Part of a small language model's weights.
Size: 15 layers, width 256, 4 heads of 64, MLP 1024 GELU, vocabulary 2048, 12.4M parameters.
Architecture: LayerNorm before each block, capped logits.
Training: a variant of Adam for these matrices, 315M tokens, 9623 steps.
Each number is 128 + 32 x the weight over its row's rms, rounded and kept within 0 to 255. Layers, rows and columns count from 0. Numbers have three digits each. The size before them is the row's rms in percent of the matrix's.

# layer 11 attention value, 256x256, rms 0.0564, rows 35-77, columns 192-255
101:060055163178062133107137137085100159160174154100103167107112108156087165155185124134156157108173097157144154144140067164150098152180127157186134172166115174148066114091131184103128152071060100
108:171074118082136106111016172120125142138130145107122112121082154142127070151091125121157186121127154126112094135066147119050150130144162097060147182142120123140120110191164100107072120128094095
097:127111182177117091050079105129098120151157127102223146112113117177091151145164140135073133093186116116153119133114130169122124136126085171131114113074162139143108165149113131063139075173124140
095:072055177179109160095164143115113116139165060129130157147136129137123182096107106091141123161124076144090094128121131084104104144179111127145173096107107124111081106192093120125128141185150114
107:092152145098150121155163141176169128158098100133159144166103199082108167126102101154091115104082149110134130127123086140141157118081138162121073078143137074121165184122128184204081172147111132
097:055112145148177101122068084119117083156129160157166124101087109139082116089189130119124149139099116137123179155092076111102135127074146094189130127159195112102151130172155127150168142144108131
102:119151096106113134132166116107195156110165107106148141100088095158163123130129119099155167111155155141099146113125164141185099148142085164115082116162116137141117151148071123180157074108093130
108:131073084171176121117207165142157109181143079146185151149102087186074111171196109131091130097114090123074113166064134068101128107144119113127113169134139143139150112124147151093161080095158148
104:128095075111128160097199132081078091164115092181142111108126148195067165112114146140130199071183096153094112166143179106174147090175146226115121130137160174147160082161099142132183047124137114
101:091050176176110100095132108116154097138146129135151136058125125053143202117136154144139152136140090172107183040128130104151102151156134141166124133133130083125135182162101167147132111140130127
104:156125122112156085142171140147165066126105105126154142156170092026149154135088102148185075214168120174177100099182067125131127118148127120106174079162086084106143083139098117178178101151174066
109:135142129153146168136128102144119128131156054193127141114141097088138140143101146129195074180110100116091090173117142142127117114207157166164163061056098173131139089143128056206148111134146126
104:141120093088109201091083075138124077080186168126199122095119149136150159129088073118151105141117110128116125175148145143168098134140175155118183097153121191122168118125141099156177131112071110
100:108172146108169109141158156152097174123102133103150126112156194124147123109150132119153154129073134138161113127078103110116163111092086116179139179134181150118131175126150146129121152115100114
101:152174109145087113151142114141178095136146111109150093139192130089165181160067138126170125134128086103151136104137191130118177115165174108146124100149139088124081117176082141169140101094079100
094:161109061133103145192098112142104177154099159105106153168131128108168142094112117134148082173140129150084119146131159122137120161111102096093114087128085160110125095169093134199018128132114121
098:125114075162102062083125172096097087165146144069119134047112083130114106076192145131097176118147130155067116130141182086133114192150118167175130080122158174140169168215120131196084173111082106
101:214125155117138107073086135056101145103121147180149058142083109197133084122067106140048032164141139159092128147135096151102169101155075142130112082130130155113063155147127137174181071112126074
097:139146102115175105122171113105133126093079115187144125187152104172174128141133087116120132129126154101063120144128136147146070151062149159201095173092126148170131067111108037144113076099149126
094:169090169158151138087191099122137139162095142060122079140107155149158137146086118105121117190070070139145116135119106174145059088103129103142159137062166135191129092131140132142092167110164166
106:064147188150141147138173086117131047129153103083196146163166110126065179094138176132111125143092086177161098133106068126141098108137113163101146088106132101126083118132085103148104154137119081
096:053217147127146140160121096088100130199112117143157149168141163147050166112164104129152125140119150144082126162094133160143085091142196078133137157120185111105067086064147196153066141132069121
101:140122087096143170133128235079125130143121096108149127153121125163168096126136117150122146132133116125100149099103130138154156101109133197087079167114220127189103109133101141118122075089094093
102:166119109118083149086147148139093170145146109101178133110150068201079097152136196133161187145132115142129116143097177070140113170129130137099098095128103136085092184146157098157139108085132129
099:076155073112083112086103101142124119133214173083151157104110130087124159111166135108184154125155116122121104087084144086179103144163161086191116138127094144140143114097155181178149132141163103
102:162138145088078122092120097086088147161154093187148063109128181174156104161132110104156174109039129160134114101073133105161132151161091104132116124100126092163117164143108062115107169163157176
101:177071102184063119116152195115142137097189105160089145109170168111136099147033146100117114079121165118072097179115116146094114128178173116087121111099134191102125109170106145108153082139079117
098:095169040181144183129164115090158142127140181102204113133112171166153132148183111111146143144163081132116135097135117109143093172121102113088180193155139169123107156125197143084135042086111113
100:139112102130114155164140069170163136144094092134106154159143106150085046119088092137131169093096080105136170097157129118090119113112122188153037203160132145159066093169177053161160046140136168
081:195129179167150107102133130131119230107133122142097169097108150211137117097115127137082096133132098110142078213136156142090154107103102102114122114139124102111117127094142140127171118147169118
087:158145129126147141122084107098131106144117120079178122122178096077139155141159117141089181102105150140096167044067176102159069129140153122144149105130106168152127105216155116121067180103111122
086:102159113161182121141093109183156180163146115109111119124133120177123115115170100124105154026083120116119114147114223126081095144115131129083157138091165119052169190062143156168122152157068095
084:061104137138126119102125132103136078146090174087125150103089104118101089148112077151065169112167130142139177089107199123128086122118131173184167087145183145162137141175094162093137128124125149
089:103103092125158145054180127106127109117161120103074159145086139170165108084104212127115156071163117131129103088194163124165163137147113138090095091104134116171101136053110112133185105158171123
085:131185046098128084112173097142087110099158100140151134125140138210097138085130199148123184102125113117157153117095068146135148149132133120100089137162066085213189130105086135139124167081112110
084:134078120109163129146160090134091166136145044108134095137161112160191167145118110120125115126173116113092113100108154154158113091123122089141099130120119139087087129079092139100173134140142104
083:159148188135087178153091142112126112106158187127130125157057160184092145092091203123097120131152141123075138159141074134145158105142127181170090133144089197134068154169106139103122122108124126
091:085142143132145070123193138168147175148139172157114125068138091144117075158095096131107112125124110153094086132129133131114141124125168125180162147077078140096095170111122127153122081157121106
086:149130130076115124179169163182135152131145074119142133132183135120176103111174126109102097112076143145100066146105118166090139172151135090072114128095087089095090130115148087154120056108047120
088:154132125135146105151166132117171116137132087152109139131140169105180109061118082130114072156093126136112066153179129117112161142053112120109122139091177185037073159068135109147110128153129070
084:152149143066129133120168190142145107100132136110151152138136133155175109097105134105134159085087177120148164115119086115117124122138147089112119125113041134130038107094132110142130100169121162
084:178117135134105118093118178220206106128109118126134150178129154097072067099149146124128080132112074119149109138155095184117185136184118090088123124097182132117175120133075115124166070133125148
092:104082164150138161154081121130111125188140159119159105098130088112140172141157158166148125126138138091074176082113124110156175184099128152178117115138119101077130115159134137152139099128192154
# layer 11 attention output (transposed), 256x256, rms 0.0613, rows 35-77, columns 192-255
095:135172127123155154147129187112102170132167117144173134173157139084180109062125082255107151187131144160062132114126140070127110088061060109112137165075091155181170166124077179144158170099174146
106:089187164142162127094148129146110129123111104166145104118136072154160117154124113129132146204238107123088147155161089127132170136156059172160144059088093073107087139019138164142096081144125132
095:141034110163159098131133156092143144075185124096157110143068131092157115174161134086106107187105155133119127112169142127191167098139182113110148180120125161130167119211146149138094164076069163
096:131161105112167103197203103186147133151137145100144127136082087119183107141146119051079133081137144155082137126149113067152117112106112046130125151129149141138095106105148159140178190106161145
099:118113121142143203153128095035184113102141153135123122152183103147155137125124143054158097098169189111127101129083155112131100127132078100135155155137106147126204109115131125138123157133159113
096:148203141126115130125164206096110107096163076110092143157155137106156165137112119169127120106143132132059088123182198108158110149103114139113114135126130055188105149079136188076117111046132101
098:067137142150087161155082118148191158102162146137114142152186132098105104157113121101178172155188085119186128185167120116164145131179101130160159088137093155094122109124157162107124145128137115
106:168136096125116116119129086100113077065192138103092141166129116112128105132135163118125171118168073182149126169153147222149181130095128133156109111157125102156111106184190135164121060124112126
096:118112130153128077150108131158162234170110157078113079159083147115135106169135126087139110157098147077081185154104166126125112108132151046161109137140064170131077112097135136124109178119115110
098:161254195102079132150146093143141136114148131093117082119137069120150121158146104171157107122119187133109125155070116123136166087113125136099149147147142113132127095133073106139168115092195145
103:114127161134097199112105090101105143143103071151067101114136119151075104118095162148170148094094147098082089156156150108082177166132145142105084178162157182126066132082142078101170125110096114
109:124117136152076096148167128134163117122098136122080090182132185123084115130156107159096094103140066093137144087075092132123156142084103099103097121180140137099070181169092089040173100177140140
103:094181145129103153081161133081126131184077073116103175128137103151045142093158115199087126168129110075124115133161174068156119132175253108112091147135109112127122166139139163142189093140123124
098:153075086162175110092142140117183102170170171109116176142125062098136176192105079047131108119104119159164124132125190074169066125151124168125126063111088136158186150150134109128062076086159115
099:055118076091110141115141120106128165112063132169086142079164145145130119132214135133176119074134141138118110160077150146129094117177104147052125125150079135097166127087108177095098138095165118
087:148148086081167148134163094128116047150127122154138129129085157180101085079104145082114140112115154111177097120141117103123142135175161129130068124119168116130078037160149095132139152182149170
098:184155136135148131111126125150090150112122114151161075179111066124169111220143110133139067161156148130178127140128053122091128109131128154116148109206095050149110102110120129072166102136178114
100:147096152069091150178105121178197116127118133112098102130124106085127177121155126148190173173136157038186112097132159118076142189175131110177190147138135148189139107154134117161092204140123229
088:141118114121119142111110156088192138165123179118121083147133157111136160113153133057141139041144185099125096098087159123117125023153123100127077106129145187085157076123149116114145168162185128
092:106084085126123117097079115107116210173141085152144120197165169097135111093170068063112098024150153131094103138110128141137161130069107155060114154179158149157163162134095159112104091133108153
099:093152113113072124116122121104136172111138098123113192152164123118108073115121106152110083072152157068070054117141125123130149136113174131122139195162129146100188139189114154152066163142085094
095:114128154119092125123171112117100189126101058121124135073125124135185101057135050170076133132101150166093145092186138078134118154116112130111059073155125136155126138151125138152127095154126162
097:095126125177119100150096087161137181162127130136128121087119087103116095131113109089140133211127169115112138097170111166184152089135085135203164091132107101141140111174174126132117152165118149
096:094093229151182141127167086157165106126164153154144121107111110143149059079139093054109128129122120136154131079127126190103122108146138179161139159104088088105101074116122102099106131168088177
096:160117134138147116149075153093161165215083109104145155187095105151162145124165107199025114082174119176119148145127083085143138132129180179088098106151116104154143157100121117129161076075144161
098:118125128106156126076156155143175133143155126149105186183098149178044148116163087039135099150171123140113112130152150143100125118150165136109123112152116158181119148137143163183141154099110150
098:148154104156122104053145072169120054132115149208127123198085109089121184181149113131128187160125048099104123084107133176141184161153107098169122139140086084124097109126129124141130121119130131
096:089172154077107124120143124127150165146179099115103181097107121094088140112128111213109146164138102100096140135176110124116129134171201156128093056086133128103166121107095196107143088101140175
099:105110150138110122120107110131174105114121207154156073150078176106109094151122145126159168148142139115122095166099137126136115151130175125154162101080124136114096101163111130098120203134099115
078:088096099097125220120094116122148146150075110118150101166120102082112096134115126172121134128192197154064149090122104155134135145096138142139185098093147083159156116158140142137126207155083069
086:153078132135135121149161162150082149109102135106143134105131143178101119150173105160120119098135169149190130182092113165154134147144113147098139139127141116073090132080110117123151131181187187
081:060140126139108166099153143138104180102124127153192132129125077042115166111102088069163134185223141141182161121143107138167155124119061075151138118183104117204119087143146164085098155129164097
083:131111151077160074193168114178121114130121130138115136085119195108162128183074149203169116149117100095131128178170118129096152146123128109083098179131151148159133109066185142112121127123120168
090:075114113122170113130180098154082144195072176163099132144085066114146118178118127189145114150123118112100156133155138106046152144102172131153143106120139084109112046153185153146080146144073121
082:100088106172122157127106149119135110129156144141155143131161135170144096140136184147133117185110167092107071140134114108144165098113139095179141142099199134134110095076148152152086118203158081
079:097093172154104121076107143128140119158148105158169099140146128110110101166100070126099072122104158109112087158135116109086081218125153185107133129186157125156082176152154090235106090164143094
081:119103121100104130156166155195080152104074128191119116172138147131187106125166148127079116121097147146152148116078129104114154094071155119103172182106124068131126133100150063144125112140125176
091:138161113134188104127114090105139184117181101089141123118147099150178164119080182133132150124102174166098142121169093137103080113113051154117163129117103161130130063154089125116131153119098092
083:108188091193176151146107039090114145055208144124148121160145145147120155086119120123171205119110099105090183152118134150168124072068109122171066124142111180142143100164121127112142127112201155
090:104062122150146140088118133108091179148146146089155183151152134116134109090130114141152144145193101103068135114157133156057097063109111126161117130158060073192179122155182170104147140079183132
085:098115130217110128144123034139064117194179066131095110142177122132120094143155130236129091114085116110068131094152136161131087114084150133112136100131104135120174119178156133128134168090173128
086:085126084131153161177102097052102074086161127125142156134150116122172150098111074164164169126136151054106133107121123128118138088112096131098029098160080145157132112125165176088209126127145142
091:142184139131134092133195119121169141132122161103141088115102072113173091147068125197093165151171157134167108130088145177119137173166106129071163152118116156133114123146128111153114159152120171
# layer 11 attention query, 256x256, rms 0.067, rows 64-127, columns 192-255
091:170146088174159103145185147159169119100193141181129148147118158139154188128128127147088132160096116132141184100146105093135102122133116080154153115112121090125132157125084139125062190094102146
083:092165165189091149166127161103099124163100106152155124139146127164188061123137069112138114126122114102126164127172084092152135187145127101146141138136130087110114133122121164182131107132106150
091:146087068085082171085172127100139125120112128110089156159141086158110154119121090116167139116219151102133111173194133129133103071160182098071090158178183090222142150169157133105156136157119057
087:147171113194122104087149149162163200157120088090132142068165190129142110120101127123125156147091125123139161086143146045097135188119188132147143091123093090058096137093129190121124157122120126
090:114177134148171110153081113156120147120045063101133147162138138101137127167100177132143117133110106153111144171095163100108149139098126174163133143170182183158103113090097116091091109113151153
101:122141088109141159131135041106052129104090118094130134072100140126092147173151174118152132135116149138132111175082128120119128112116093120111131100138106145129140110137108134056164138216149114
091:176124167170093084114186125147141151157133156131130112093117115109161109148148109134151138090066116158142138118126104100105161167159154120100163154150093113050108177099117123197130109116110110
088:157114081151138180091113174138109137089134164114140171136144085147088134084140126140150188095159184125107085176136167108116162109147108189123169106094118139160095109142211118147190087171085109
082:070138112106124166120111153141169099100141156109127142157130125177123084123124122092099093112151158089140094048157157155117140138095157173165082142111164114126142130153146149144088070145119077
088:173086132161095120157132180153140125140109111128120042097131144115146132142112133115130097148091128134157166087151119129108154157119146158067146141154169111076105147085107127155084177094073142
086:112082132183179133105107105191125146122185179090172112154124082120092074129096094115157148090194218109128170095158138153111143092151129144109138151120122123132103132136181200168111120081133090
094:090127086148114210068113141144091135111141143158149115093070110113132052051152095139144134126184181127165105184126139112168120083109102110079121090112185117191074146146176103156138140127102158
084:133097138191109150185132143071155100180151145107095132143127149143123142122162132169134127139037153157065181132143145124137107145141093100065126088099131181102119166113104146163156136150123138
101:118161062192133110182144172082103097119126124129107128161151181140177177136154155189079155153036120153093164106090105148129113069157104070068128095088067115108180074139119120098101135129133162
091:117094091082155122153170084158121100142121133114120077109173092108141129134166150146103129117091148161171137131151203162165076097141163139083153131204218148163094185120131125140145156098059133
085:117163122171105105118150118117081094130102138187111133147126146119111126100097106120159104162153104088094090187124103098112092122152161078115148094107117105102113134135071185156101199126134133
079:100109083123125149078158144122110161117107174136132204120149116122146106138168141126111142134168142121147043142125142117128157026127085146149126143133176115160116108101174043136122120144154138
099:102124110133125159146136181099145162131138136134118134174132086148105149066108146137145172119177086126108124085185128144145122087112130163167121130091131114207124126089184128147151158093105101
085:118132092146093069118129080145060114117129140118129174088071143168130140175093125068176125115141110040114095102122165131128148119101160157156078117148118082162126136168118156104135100144162092
094:178107143090148094123144073125112133085131125080106102157188119152094112165061115165100107088124214199077108153147136104123139101135133143074151145091130153145159117157100049117134115066069111
090:128082100144091122140128128087108219127148165143140177129133153137106087113107108113164114156135149148108093170153095173171122061089053101086160090100105163141102136082155137130130148189113118
087:138151159077148101121109091134137128146165111089147092142117122108108164119112122158142147080148121136119116151136143141176113215143190185166111166118150142115144119132169153100176147080112075
081:139098093119165127067190108094114126117097143145146092089127171147106168100185172135112129075143147142178167130141154130164117045090112131090103119147137124152133136148158145132130161144093120
093:139150141079045190115147160119085100105091121135154130093128064119140041128103065082175119185164144080123110154161125107178119110100165144093114076097161089183096142123179059201154127134075107
116:107152114128189162130110175073147160119090102146115124202154130139148166081114138203082152122084138215122187103092148117155130115114129153139146140072103160148128116111113149096110129131103160
098:123152125163136124064125203165138143158131164144189105089095103093171089150147063127096142136182124114134126148145098086086074153110127122117191130111112059112135141151151126209123135203132119
086:147133143177143188062107098154158188132145113086139113088129116103084090112107126083138129161180159093191151201132217101091117135106121146179157145152152112226161184175111139097118108148166120
089:124186113163078116092109067122195140098148169082103102113127149139149062173100096077139080111142073126120122128159134084082130143122086121117157188169136095027145166124150117176126193131139150
095:125149089151137139110130104172092200086173096108140162101146124109104112164130126155117127133122196131124064144140118115131121093137086108138121109088067162062156108128123134101116127147134123
078:139137145050151105127140172132125154151087103173107127116150138138131174118102138164109139091106086163127218060159063142187139171081176088189147148108148129149134087082098150100103111064081160
077:119104089117123126086138073101121141143197112117199123146138174140123138087103140085189185137185195089097097146161159117101130119161128134170080101159158120158129145167153114091227117117172127
083:113102090117153148151128117097126088170099076185071112170117183167058215085132181124171191112084108081095136163125124124112105151123199128113078126114155177100142148102090168126156186168155159
072:110088144091099112086106104086120144180119098130146179175120086163150165105170109119096142106147114113112049160065153129129148064127100180149115177140135141179146130194106149116125081144160111
087:165110173105168144196095122084174131117124099123096135148158104133087133060179152142127123070162127126126112207124171161143131097098124119144109163206176170183112145114157133069163059112072082
074:113112113154176086143173119093127139169101134139097135167140110059114156107120083149159133163159110102180102180142125174104132091147087072136159112167088108124158068060139176167102212122084118
087:191158178156082148186086177144093110125094088150064150183152095112128088160096056128124086140106107140116212106149148070105121191157148137148152089137148076115127134114090123146107177073120134
087:095090230137104156135114082141201152119128138101120143142098098094166057162126170118106098192187104137082077155126159143122102117137138180141077132143159157127098102196142130107123054113123115
090:181130162108182134190137150145108076154129126113077137110177107133132187159126125129094087090058127139117196085145120115171134109146147110088126116071113123100165091097120111135089153056126140
108:145097176121135136115159138136031135188121158114133149047115102154162145166111108155123099159178113094120135137175092087134098144129179079109135132138153130099155125105130178137110110158156126
096:097156174163182165185096112086140150116120142137111162173151104096131087165068104127080112216168103140103142138126123148153118074136116109137108103101127125184126157169053116138082104098164112
090:098163157145072140109091116080167114132126096114125108083047136198145038118170097158160183157139111130107112147101061098120110161105133122147110070102148113144117120149156112132171071123073145
086:122130195135066120063080151186102144106188140136122105169113050130094069113150084098117071108168153116090171115146160078119133193042148203137129162088102098157096189179139139195095151118151135
080:083122172106170118085153092176124072138109146113121158144152152091103093159082130083171087109224153106171104126138142132080125169145147103155187114137166141148121158194114088124141118078178111
085:177106109119116106141124107126131131128204096121100187145158105115098156096198163152125141100069211164148065129139157117124126074138069103131122110091132153117109115160172079098141096102143106
093:089091165113058118131160103137158089097165135166109093112114160077098112120126174108136153134130147103157090119157150129117105091156146123106096125134110179088108156160126072116164088146208190
093:094096156128139079118144141111117139145116164114129168126109132097193142118119088132099141184164119119165170083131128139084085138184110074172139103115096115100145101080127147106116121162123132
102:114140080122096125096140082177141148136115098123152140099118146111071115164147140033206151119140134043157087126134157181121159152132141116151096131138130083088126103125190098146136099155171097
088:155159134130096082040134098158155162117163098155169082103118119088077124124101129091185133107109061092198119029160127164136136168066157125146102113130129147096167131112161109081125117190144134
093:153125090154107150138102124105139125137127077133100139156189135167180152096131128147049120108047128141099150125118130064132114162138122118140128144152150130159151136122000129123076173151124125
077:089117039125141167099081110142046145150170105124149138184122127132098134146116125055172164120158251079138053123101182092130122149138158153157105121084131140153113121174137101135071113159184092
076:093087176078182132113124102122111138113161136115143206152120101145157081151060117129160156157148134119066086068129158075147103112117176164180103131088120134141064093170159112128078108105105132
086:143086140131072094110075146105131189167115140077134142076170109090160190182107135144115069115127084135128150120105140133154124130115108128088121146121078114150118144129131110135110161134105131
102:084148110127164150099120136101134155055183133129231143107155196128123132092134122107142150151150104097130118117196146154142108084114084107132111131116163127193146159129140130092102111166123105
101:165153115110083080100162121176136104121090155099156102080105113115136160135125100132185185072086123119119135113089111074165127191098149132089133137154165163063122167102120073195165139156151142
077:113148146133170208138118162128132124078144113134126132209167109144130153092135090086151123080138178103114105078101216126097107120121139169159173130118116138111098160171084071129112111100148129
090:097207095149135158157103087135138097150124142149155124133147090125117098166140112070172129185146130102078129106137137142162152148119119138165171155093101047140140172144119097185115127121144127
083:114119148175091027096116105182116141155137151151119147148118125090166114143108151116133072097123089106113166088178079123093084167129142104152163162176120083125147121148081171171075204116122215
098:092097098156124158141147166143187107145107174182145089138128151151173141137064097111070143118148114111143088091159120104107124075157138099101098123079109135142092121120132129153100154114084191
075:090109159141114199114118142112231112146077105119100156171135091142117099119111122146120108122176153101152096091098127110083122130119078160121050142143146105130124183141109122109200129140170147
084:095075120126143091119130112167128143064168111112150165120114074148127129164120087114100128126085149148098173082124118130164065149115052184130154119140142122161089113164160072165128141169094145
085:126137088110085157098062128120146109104130168139123134149102054177103117069102110114163163131150144123077111099181134107152108125093153139139112129046135145227126182137170142135163078168143092
090:115144128146097128147146117096156141086153164061139148092156205101152060102130163177085170107118102115044093124139132104145170067124127139111124159069099147117118134111164086103121084102152146
083:080134123131127118116131137136147135156121129186182188207092102122155153132088134111184124116167110113118121091113063128116095151120193161152075135095121135161115151108100166102158130141194155
077:047123181114130163159107095087094135075174167167112164172126092091121104142180150122093114125184114108103098138125148127143133074131110172137078104102121175176116098163164096124101073124140104
# layer 11 attention key, 256x256, rms 0.0617, rows 64-127, columns 192-255
093:134100126174114133144099147207116074086114120142164150126131078143127189136080067122108077093147110191159162115115060146185145114100116096114175144151087123142079145111123121152142138110085139
084:133138142151109186111177142136106091156091157080107151162144119152126107114109169115110156142095098195167150148112134125148082166198145131084072112134122129113128125158168095084097126131124105
081:107146089127157102036121125151111115153144126168088163102086154122130122120090090113142129124126058132165158086178100152150124181136133172115127057131155148172098092115183125115095163136135140
094:099159111150151145142164209135117126161091153098116177144093158164172145117132085174132144038104150182119145126093163087093114177137120096130164096132099175117174076131111142098142101159166133
085:110147158130124124119113125125141140173131124148092127142129097164108118154140101150071091108087111181086094091089138061111099146134074168208117130135136141144129101155079127147101075091188140
082:176121158158141096144095096114102129123122154134160126114135104189100099133146134098081144108111170181135124133132125188196149096126113134095139106121144144163111108107160125057175059116111128
086:157115130156112073148207114163154117158108172132114024106099108143220097131167135174133134075119146129090091090094153085076084130160115112145061134162104157082107102116103137138162071114156151
088:132148114167170181124145117120178141139084141120122136176106161074172089153161135077155158136144156107059138109175127183153147145149107153150168082104088128190147144181092146110168098147086084
095:107133103153145090074151158125161106150092141187126103146099184030108090079108111099126152127134061101121159081205112140112146171117169129167211062099114038164133087137153174141143188113118088
094:048167138161079193121144167172123135110132111151183129138088114166145123113126087131138146113079155127202172115122099068166094138118120116129137126152121115116184111104126073094123114137143134
079:162137066149158133134094122100147173102169137152150142102072172135132117101088143088140170135084131124156137096152175130162124180110164171101195087078122149172104185125185125174145143116102074
087:059132096156112160157087142097170096103155131129104124164120084193119135141119149122100099137102171153078135150143174138156128063126129147137151095098093106138166140156141178109091121155135112
077:098125165133135128145179167175092173134145179096132125167102104145153117106113136158107074097112173158086146105073143160082120183121078101119097155166156125105180110075068157136085161147152139
092:152111094153122144127108143120082106085126126113111159157150117142143183143153114136086156148111166149082135106092047136112129125166072070091148128156117148115164085128120146074146107114102140
087:136114074182131088119128117116194087167162112143118091148124115131092145147121140150066104150092114095157110101134136123134108154187173122098130124125113110203090115145079103142036126165128161
093:123124127126115142119147150108067093135077142140143207088154082113113118128095118113177137101107126153129086145121143105124132105091092129158083180118182186102142111102143049176150167167119126
079:113127163109152055085088103160154153105124131147096101101122102116082095146136127107140135146172101143137130086213097178127127151148114135167169114195077107120122146223121158104120144099110131
088:091143152141105097122095157101172137101075163119162068162106133081101153115113142122125115133138092149156161158151090129139099099116133123164146112096113111204144066157100133157189144110120075
087:126140098098160114059130078084136139163054175138070143067077150127136153125126159113111138110127098093130158137144109122173147143087164105068141113167149126151129107085199132147150161112132120
080:147113142122097089129099122106114140126178066183089115176185124132095138146100153107129084106108113105109113046053160133052130116080116106169193074113097069111117128113058080151093120114133157
091:102109136139112183138099120140082137064150183098206136165142099138155099118144111126163120146109177171135066151114150121152099108128081120168126153094119175101109195179135158146179123141142152
085:126182152093115107122126142123117169151131140165073121169084129103090104115119118155129118099118146131207135134121136146084171165124138139154132072087138089150119098120136109180115167138122170
080:094025065168090102111169112076150064168130182147076065166159122133145171100125125158091092150143104104124144117132154125122124108124157026106113155143133102147102093120070127131123173173157108
086:081141118132151096087116139154154090157077109083130147097136168086084133084148109122132173166133139078114177117188159148110147117156139117117092066113147078142169113139158169093118121142130150
072:173109104155112144133085157097078108112149092092124160196138140128116082133128096146106073120116168183149123162113136123156103062166066163170120141084114140117146125179069118130123103147091106
089:120159118105128163133144150166202101050071147092144192137116086115124090157101075102155077166133163131100122154155128143176156142152139132114127158090129114128119102147130138131119111147106084
089:118127130114127129108100154139128085181142116117143106077107172114083091127135134100137112070163098085197168085146134169146120157099178169143174129123192100169094128109155137173140108105098083
089:078142090168164166113105166127165097171146158131092115114181101144151120124106151141139145133175079109100187158088161105127144186136170126097161151150186169135145136039166125169136092100099149
086:154104120069171105104107106131081144117131144111136219083179087130071117137108066103128164146121146107128098164130136144109124104108117114139138111104099183133141174165189148096171109109148173
080:120149139136060164128133171130074138109114057135116128187102046125098146134137073157161115101145148151206110101111108096086103156111118132195111137116104112095101070078097080114146142133144123
082:121157087103184099138162117121114161138098133097114131075079160119136185147155150144113151162132088112109175147132106166111101152111140204104170024150150090116092142131147184143164169116159158
084:100159170114103129150169108093146168141125162134102092171083124115157183127107160159093124130099163176092150188102121125136116112121095125095073121119175140085141082107107109131143158110189154
083:165113116108123105087099086098181127127128139162118149052087209123157140090165187113121119119090077114079165168145121192178137098166135150075136097153163119119135151172191159099120119133139121
093:177149108151099135096148121093118140116078111177170076163106139131102124138164142124151141063122155164133089109144107136140105129116124160207090131123088053149100068136103149091175143123124073
085:116143132093108175119121126194131097141151114069206123109139102122135139159155124133126171093110171087166087099106129120122121113119082151128084136117157160081108127190109119141154097184100155
082:104139159202207150167125216189162051098099079082150144088167121211127091139117075123087118137127150147079169114102112059123127124105142140177138170126068186173130121109107088184109120097107108
078:172224154154100054097091119142150160134126150138103146130075169085122102091083161093183147126143094138181145137140056116119096178142191143123136084155150091162114125155140141095106204113125115
087:113093138131187079094088150120095107195145113172107137133183149138115145097113136130095124141152134068098145130113186188105218164075068118167111161140139155192193139076115150150133127127119074
081:119121139115148123138170123198039113155128138151122172120064072093125089127114140100138153178122144130084152131139057128106105110115146129074149105096124137143098127102138124144131136159142106
089:123143132163180087155105134184130135166167106077116130123162150115066138126058152121092072145113074108092124076133103107109188126110119087114134143116178107131112127122161116121071120081099096
084:115151148076137144084147153178142167094133093078100173117068098154081134126079075139106132137161128106192222158143154139096092066119139176148138111132138080097123131111123122094136166128173128
088:102140141167063109139081187141142067151127128173163052123151139133154077079149126125146089076150083105088134107106134106151154162126106140168190135126103142184157136125124154177088142127090151
073:090128099150136135130091084082150101116109107162093126137132150131136159088138101146163078117121102146111161041110157102122172161137200153109132096148134138145145142102157162161113117155116146
087:119092125140123149104116157133127185120103131128148117124103136108145139131134061144201147061168133138119090113156114183132075107140077137193160087178078159109145118173088167051196144132161130
088:123130139177106137145130093068161106108143160178084084107116141145173141124135196172160106125129147156129135166144149127134172152124158079101139126138123132084171098116205167119134144137110173
088:144156132084156147083134174168132126087170114076171187111120161094193088126138122083137136153116129109146103141105093072111059118120126126094150115139110132111060119138128113132076156149071165
075:120114113126120090058189158101140128160073155202156079079109196144121164091151135126129176131101106104135134115180087133138121147128161111092114079169134133139136122143184223100148107128121192
081:068084086137140127123173137039157121149061165148106056151152123122155136135157109146157122081152119123171095095134189054119166150067139048135102171096132164132129070100158077139135107203115153
084:157139104102089150090132171120067100138124075147126100116089175155102156143137125109119111112073140139138149069127130113160076067087078185106143191112125084104131083141068098113081150113131115
079:137117113160146130106143133076148111176106156153141112063116207145144156108154147101100157127126125146123138102172119135169106142126136160101179058109105115119134122130161208123127156113139146
077:139127118104179093118077113124121112137062147147121164068099146072095134105142128122132161159142102105140164111180110156166146173121147154145182113128122101128086148116152147162155193121161106
086:112122165079099123151071089126083130083152091095151115142134119211127088149113143113089118106122151107140121134121149053148102091121164153128133179133154174174108098103137061156121054156176157
082:081098104161171168077104176158093153131101146111143135113105154059097097141147123075145165158167094130118115087204124110148087155107094118184130120114101123099083116169111126134152148161126149
097:058158151074158107106145102171171119118158118103096157137144078139051167137103108123080093079108143066122177110171165195116163119131100199098126171152169129148082162087131124141113147125136153
101:169107133155138120145066158123215076167081113132142068128124223103135144100182198133142114079171153128085146096136131174135144175137154157168201110144112064130179130104126165154114155124115104
086:135125148149121127141140093111159106150065166077177148094176146124104145120126120127148107164159124127177124106157119148134148196129136087098139119136225109106135101129199129083126152131104081
087:166110129133094182173112129164132117155145109099149113119096130134190148117103187143131116077046119148114087143109150071162092131110127137072155226155126147085116149113092047166085133158152124
085:164084139165115180121153136078123055066122176129149084128120126117169138176108108107085169185139132154145106153115099039134080123164154100079122097116119132047070137191144127125157130111140120
079:111165150170150127089121110083151135082111084141118113090089156104144134087115115105123129160159075110123144119140075113156080165137137133131190121124168099135151117108181131117147175098150087
096:065085076163152107123110177163142029089083156152130164139108147131141154067188105125100110089201110087145129126201140131174136159080141108140215136126143055173094074093131120172087156154117147
096:136114137106132083121114115088189133124086161131102120069104142083128072097086117129157102133194132136122158087156114137140124139141158098129139122118156127166117079086143121147146187126127144
093:138141141146110080095099158141104158093124133147089119151150145072133113159094139130155114175181099129090122165123078198100120128104122109183139108125104092117153144179121172098161109091114116
085:134160121081155128137100110185126172156158144127113179100077099089114161123133095139150126172123104174144139164160064115109158198145160206111142109121166144096141182152147159146135177086131157
081:174139154137163059118112095134111131147155147155146118124136111129133111122120144088115117195138096082082134137163133153124194114134143134118107124102071083198092208157122201147106175105124091